config.toml
n_layer = 12
d_model = 192
n_head = 3
n_kv_head = 3
head_dim = 64
d_mlp = 768
vocab_size = 4096
activation = "quick_gelu"
norm = "rmsnorm"
norm_place = "pre"
norm_eps = 1e-06
positions = "rope"
rope_base = 10000.0
rope_fraction = 1.0
qk_norm = true
attn_scale = 0.172
bias = "none"
tie_embeddings = false
parallel_block = false
init = "uniform"
init_std_qkv = 0.0541
init_std_o = 0.011
init_std_up = 0.0541
init_std_down = 0.011
optimizer = "muon_variant"
lr = 0.0119
lr_mult_o = 2.0
beta1 = 0.9
lr_head = 0.00597
grad_clip = 0.5
warmup_steps = 39
schedule = "wsd"
decay_fraction = 1.0
decay_shape = "linear"
final_lr_fraction = 0.0
batch_tokens = 16384
seq_len = 256
doc_mask = false
train_tokens = 195500000
steps = 11933
dataset = "wikipedia_en"
Each number is 128 + 32 x the weight over its row's rms, rounded and kept within 0 to 255. Layers, rows and columns count from 0. Numbers have three digits each. The size before them is the row's rms in percent of the matrix's.

# down: layer 6 MLP down (transposed), 768x192, rms 0.0926, rows 586-617, columns 0-95
# up: layer 6 MLP up, 768x192, rms 0.183, rows 587-618, columns 0-95
down586 104:125117182089059075097141113089146084099119077156095130153173160165140153132086137104148117109150150172213141174134136169135104135142156148117074088158137160155188111124114113117139106115158145106129180086084127143154117157117141085092093078054123050105128126174164144138073054161135139061
up587 109:191116156065134124124095103097088101097205174153146134173149143084087091139065098090141150131163076151061094122145080155128077132121084124126126148115148120101171144078190148145154094121116139126109090103145165141112076169083128111140176071149136075151141157137054126101125107110080111158
down587 097:194088130097090128054152148213124134073071113151187099169147156107141125179031049133131140152151112080175122126139115149101121118127148131070120142156143099108129129145113126102155190146108180147128129148101125152139110126092139138170137148167073097129098175180085134065143107093092142117
up588 092:196115082128147172190093155113110116112120166102156175076142195103147098094159181133098123108121133152089195184162127119091101105152057084168126085144165122075163133174115121111089125125116144111192108103098170081163146166154151133126096156146135108117143133196147082102184176117163140153
down588 096:077100110148149120121195184125169107099110154147178147153134071147088110136170167123142160199149154167115193162121124128177132152106119107138125117134178096160163097098157109062157158151128093144112119133088132125128106160101100153204089122109113129192170111106183064147118095099082074120
up589 098:093128043101079129121079126101085142149078144128113159082116138147178086124132119152182172087135084123210163162122148107167024143161078104126170191147167191072085085049121161093121105115136120150114112128080139099121129112119149132088122126128134135150078085104104125141146090139135098162
down589 106:142180136117102116115128129083146128104091171122140135203057065124135127138117151101142137116140101169191129120141134133134158134114127191091171141041094145054062148110134099121107198120169142177196147115144108174145140098068140134097144099129148183120132037133138120128101122127163081118
up590 097:174134144148111162204094075108191139187132143102099168125178119147124158140129136146122106150109108111146121174101144162141126106153128187198121116088164086059197129095155150074134137069111173194133148176167105043118096166106183159123153115120104067135098136152150102154086137147121143117
down590 101:060147153122136176147122110182165135097117158125147123137141171178145108138195086081060153191098140134127078113146128106177164142143108150163155150071100128177119149119144152066112065069144107116089137104095136147143116145088170108155123105173147152096104043122101131144140081145170151159
up591 099:130169117094122130109106113194169100116170119109153062124092115109124113100134121161141099115161082160142147143128131100200121130115131115196059108175140170146165135120117113207165155133160122118121143116126106104193197094200144160133125114097134123124122161177174151134154135120173121135
down591 093:128184097196148151142154144138116166171080172090159151140118137147145098126210114118157117061156165118140068153139169115155214081103159116129089139088143181172186114126125168120165153127102168104136168111128172144149114093123138159160131124147070102131117135133126201159081171098146150122
up592 095:129151146139117116139082117122160151151121152109099186158082123069181071156159086098141139147140141129081186119100192149100170187163073166189216152200107126177116150129108178088111164144127130181108136107105153130137066132136169161113104057113088130063117109113121130142083109126170158113
down592 097:184142131048080093139120152110107138128138175197165101123133098152092106080126140153101114099163164164147113165166142106100131173141132136070101134198061188048124196127197136122171129127133166113087160106121135165112123094165094197040146184098087144083183129091152102163148112098145097137
up593 100:121159149214127139111102148084100085113050177146135152111124157143109140162128147156117120160171138111139156145229128159155128120138144161085139118082124113134077075170146114058126116086147156105118112089095119109140092131114112133152074083088146079131181120154124133113017134102119168107
down593 091:144136063129161188110118109140149187153143119128128113096106166148156215099120106108142081184161097146125108158144139104156126081143052118170116098153143151121137131135130102176150131112142158109142144122132106127112155073064122153115144055149209133125074089182069121129139153115091106124
up594 096:150089090125167142194123149152168091146141062120170106075116146081089164086099037171120109084125155158069195095102114101093134144077105144123132151124133108152127144154099107196137105113112141159125086096129133112102114145161156120143083074147083118140076138137040096108143098129154051148
down594 101:202090096091124106133106112165130078074115126183137151105120143108093138163124099129146161175138112137137185157171163172103175150100052119092149105080176147130085095069087091120153128120091114092133173099110105186142140101125175102090097123149118118098096114145113173109156157129115060113
up595 097:132150144094153149109098160152060084123124088235141179137116102109087162123104130157173162093091095118128144181157176050128145104155081092106040099132048104136146133144116109197128150167088164132131114128083163096127087133166097145144122089195169109158130121056133108110167127087137084148
down595 098:131139161147105153104096157145180137166108110102222183122138105113158129103167165133135156176134112097161143117141135129152124162136157115109142142175106102177081174143121140080092113145138145128098127092192149138147100080169082166115147095192188122212111075055136101161133198139093122087
up596 101:141105138095097115123116128071141115099098171062096132126142132116158090130081109123126107088090189093164162198157103176137163149133111090147172112132094142088150167120123101103116149160080117114108116106119134129118103119074136145094141184157092159107113203134179097133121194075209115125
down596 095:073134120164097106158158137121129078143119140103157172163099112197163095127129067146115122088130156067122121171162149146161135148119121136113147164181154107052161136086165143080108096147052158108121104087095169126131109148085151128143117201158062087077094061105114171139126112093140164131
up597 106:107119144151160124117132137099166081126175157145138133127150153112097068074092126099123118129163081157105142098196157120134108188105169119183123159139108143143090152145147140104109105165179137113110137140204102088093139142141136103101170155154126054123153095112146143161104155055094165190
down597 097:077088132126108088072166136174165117097059101142133080160156154123142134106121113102135105147134126083139100134130124124135149074106066142117144146152149121119078094124107118153148161147158152100126206166170124129146115134091095154107142102197166145119103172116151142120106103126088051101
up598 091:139142147130106185187141186174175137143179102116089109129155105090107120055146113143107093112152139151144131135118163137153104067085086120132192076163133162090084151114114110134121180131181131162135112102216118054164169130096137109118143151092129102159133149100098086134135133215197127161
down598 100:142152178095139174105120160148117114152140137125171106129105199168082131122125116173128117196137113115151165150124211168106149087118091142089140087149096150155123129122140137105159174147126148056119134091079122136151082104136104112175151176093131127120135144162153151131154079119116153079
up599 110:152196111121103091172130177119176098061161132131190104138148089095067122058088135139160140133129121106101130167178108108122127136129090047170126121141092136125126136146149126116128100053118166089107141107071151124186206168203085052095098148141149122166127114123135127145196157154184116087
down599 117:136170147138112167116122075144177100100059122130141121129171091164082114107156138173115118093053131115137099093087135150061076165195155196103174104083124110093115122122142121120176097154158104070093139145162058128132110095089081105053157169091151125163106102110120126154116109127116139110
up600 088:152079113110125060096140128173110121127169119158096132107120125151129118094178148113116062140124119117119110107156075123138087168136110135130141131130140077120151072157098148106157087160140198107135131132101151171128141157095157136082113142173144154130108115120124178155086137168185096178
down600 092:124110145139159144131149133158133203136131091135139136125078116144181140198123097090120076169127107131091137127133122077133176120143149125094167167137125126123119155099136107051151156134103105164156103119133165092086093154120111092122117150101144123167141128172176136143068125097175192127
up601 095:156097094105077094115112149109141104194188147146117200056185151107095119079117084123103129088155114118131244186154135106122095107135036158133151139094130156141110110129193156132188021122142129132120138072138123174146138121176101119159092096124141147151123119077151083156091130108133162169
down601 096:187156082133092093112161091118075133095166094182143105120151098096148120135124179149124127062153113170169086126167145152047064131129145137162074085156136125129166111108096133133096111146078065158120173082071097155117079099174129139081145139115086109094117118187122157171111115136126179123
up602 095:111093155124100104091081121183165114127056147136115157155112107121125115095146123129118138137154030138069087154171124118158073114147105106110133099207148119133119134144199164152087129108037156086122117164154088128164135137118186128107107142122093129143139084100077102169108142054171106105
down602 096:162111163074150129127140162142144114147138123123163131188113117098074120106160136123155116115101129150182134144127125073151145111141165106168071086176146148148120095061153174154061106112110122085168117165150127131121111105086132095145116081123188112129094128167158142128113069159122128110
up603 100:100110150116187121068173112143104162136106096126142109159112119114137108136132136181151104134145071087175096077098146103138124142136142096060146137160117125166138166094174147106146096158110167128144071176109133198120159175137144177146148193199112214150122067093150162141144145097134173142
down603 100:123168136080080226156077142102137161138148110118144134075104158115130136069082124104150114170092101128131135092168076126152123109103111156105161135128124138118129220139117122082181091165131151094166129155118144105161145108120119149143090105155106160108096112121210156113068091101147174157
up604 094:115109171128144146125159087147111141181073108149126161149104138154125185122119136133087097162149138134112108169106133116185111128090115131077089084102141148105154096095147202141127128140181065137086215169135139121099124179157153090095076161118140100137142192108155169126139123082107180158
down604 095:114125139086133099127094153106055160154098078052122134129161080175166133172101096136134134064098155129106079135127116127103178087127193107130137141123118134115073151126128091103112167122095136097116120095112153099081168161178112179143156100178135134111128109139086135119125135104139097139
up605 104:089198065125075100124099176116094086147129131145102179149072130137132198139113130087155136145102076085091168118113154098158085096141109102143155149133121150099099160161082133136127082106093157082075141103116146109086106169136131133121104116081105112080173143126146125132153106123105157098
down605 102:122108161080165081075149096095094106100135114145098077136122124148146163154100061154128135084109121098134131141105060120082044154151127141058125124112139101132138138139155172140148131128134150173123146139146102100158193147134099133106120112201109148096110136176097061148157105135167152130
up606 100:101177161077113127168118128113174167176134073176138151130124140148142190143155137147153204112124167126134103123069116111143099126138108103129133121206130064075165081180113077109132084134123118133099096139164116067170107136125102110075110079136110141153091124176113161204140169060066162153
down606 097:124173103118168132092143097199131027166125206130086102178107111092109152129131110111108139135171131164163177125142124096132104143116140100096088118124127111101147122149164146096198102135166128171152109107189167096115142198152131113128154092146137138120101113138065066122167127164142139160
up607 102:130132116138119135159093161159138110177131097120142140145124137107119202080091137166137108066117124157095142144155142131123181086053044097114134209157097118098154139167121095099123096078079169152113224110128156108109144156095137110103185111113108158105124132101164118100142125099151138123
down607 090:132172098107097137100141108151074143161069121138136100055154151115162254092076074157131115101124123142139118129128129137136121133125140143064147117183117121091172086141107086210085164140154153103161178159168155118166125079152072166135112154126175063146102077115101183156110126062137150143
up608 096:142142142119144172129129099104069162084115133139092146148133136152110128110185100115133126099069151163137155112110143165123109129134088158146165147162100160112055108118091155115138135142134119064125154076100156107093065106162060170149099107109118161122066115074084174085135171090157148129
down608 089:155114136116065149144177166123128131067149185151169095105118138147091091133159192120128107154125182142136176161109143128111112047105184108148112144164116159061075181148093149129095181119104108094120110072144085168164120129114145149134103121102088107087097112126119136107177130114197132174
up609 102:100130132134131170140150104131168213145095125131210137170131126139104164084165123119117100183101160150112135137095136184162099159096085149085159183190143162158174099171130157101115123120095181089142132072198093141166147123111137149147129123128180120089132081127165120133199174085138159148
down609 112:188077144138096128117158152141097154115093147174164150162090063066100113123169129149187093114064136105133156070148148043080116082165191153130095143052144128095088122125106122065126172061164079096140132088112118137105182084149127154127095156161086153120130109114180128092109065126188124140
up610 106:158131111100162166111084128101108148056125144109079126119131095120140108115121145145101161089164114122124137140127095124124130169186157152190104105163127152106144114182136070076088121125102126166133125094193151125197108121093128148111099103096079104105127118181154134096110157105117088105
down610 105:113108145099139082103124053112114137153133085125178118134177120091062111167090138132139093107124110174126104138198119132137154106140106129141103086085125119126137086106102102172128185143140107094136161179138138134086165112142141189087117142152134078082120067173105094142140164188145166127
up611 093:125137132149071118130097111086147099114129154158134141064103165134139150067118146149060142142172127175106151133142046101204136119080095133136147169146118051142157121164179117148107105142153139150142125151162143136143174114035098199125140081095144122169144078178116121138121153130168037115
down611 105:161096093121129140109167172166055115140098165096100111147126114102134087200112077144121070112129161054108116144121197177104146130167129126095097081182135170129121114136170115127145172141155098133054117125097116096102114145163077122095115175135124129074103146122142145108128145154110083130
up612 103:118110162110109158160105111140150120132063141143091154095169160123104179127104183152113105083159130116079117076118088158120108154129111097159136110144126096143119093072146122117173092166121148112096080153078152114139090134129087175147145167140198142097111094152147175116147141142181123147
down612 110:126136137148117118123091142128156119122196099118156137160127220106192144053129104087094118044134124129139105128197081148130149041114090115150094098153110140092064163175145112195204095179087156148150104118154134196065117125094166122133141109155136078182151139111103094125127046129157113145
up613 099:086109150145148120117119097154117147157109080104104102051203154109133112146167187165114122117154104067139147145109045138150120151128121151128103128144149142117124136131080179133124150151092206121102118103135107174091132154053097125179143120099128091101140112225085128111168132107143213106
down613 104:138119144155148119088089153151146086139119138111102139151090159065096062107137170162168135158149136133119155120115079080198157132125088103074086176150136149143091139114122141119095154059128133121147070126180118123097138162124132126087130092114115125116107187142114096124127100121119134119
up614 105:108126069094178064089082091113094155131159103144103117104139146137122147120161114130130102114049068055093165068079101121138106092121142116121086099128159189152048155148139116101100125151084122109141145145045126112115077117121146055148092180150186076132114123100075181105126150116149152088
down614 109:138147112115113119074117097146134106063096075059119111123122116144098086111136072145086124164166153095094099139111069188070078156111152171084125093137160053148092142161175077112097080153179181139182114093113147151132059132099129064137131136125096169154103182129077114113132136127124118165
up615 102:132217108093127104143159116148150144140128117084130104140124141099141074067125095175083101129148123107117154167181165112123103160087163180145113198132096128082143108133084115162139098085130135162130106204120196103119150110139168156145157173122144129093109088138194115125122161121138146127
down615 104:086135139118180100122089154137151111104186131120110151123163098078130102186085128146126138168137076107109136102160173184084086093106138134167176118150121101145125124143108143138112131110119148197130125131133112136131170070152161162127140093130125130074115093155129099105199092160146220162
up616 102:115136122126085110113159118143108108091057111159182166160143109092182150158129099120130091114149142134086119160149113101140112099106122141165114102157111130164077143091129125136128168149157109079090064052156146161141099141122135122132101139151128160125148097170112135141121135108139076099
down616 099:142085082157100124173116146103124096101151134075168105173111079125082116136110193151118070103092068095134087154070102103145145066112141139101077116075217112130153111123117129114155110111189151125108096123119144096136133087188129117136155109100123132110093165147140109171119084094113104133
up617 105:058186139151147159146153158207147107078162150146125178133168118118084114166134150140069093121135115079095111119071145106174081132163160112132123138150164118127122155129106216106089096097109126098157123109121141117138168174112131097135143135105166165149145123134067122141141113123157104136
down617 104:143116123154155129204155116185125105126125176174088139133194160123182107131123136084112127125091087137161094097130120103108120147102085169182159143097128140145159113122181109094121180166148150145139068094070091134146103131132121129083121098104122113154139129125094128160172117142056123162
up618 091:145101119143149120128180103097135152101124140115107116113096175129137187102148222119151108078087108132107121070107089134161119125143042142124147097138099075109154132171065117179072159105170104096181111136149186153055146129104129149114136145127138155121119129135155145136128178128163089134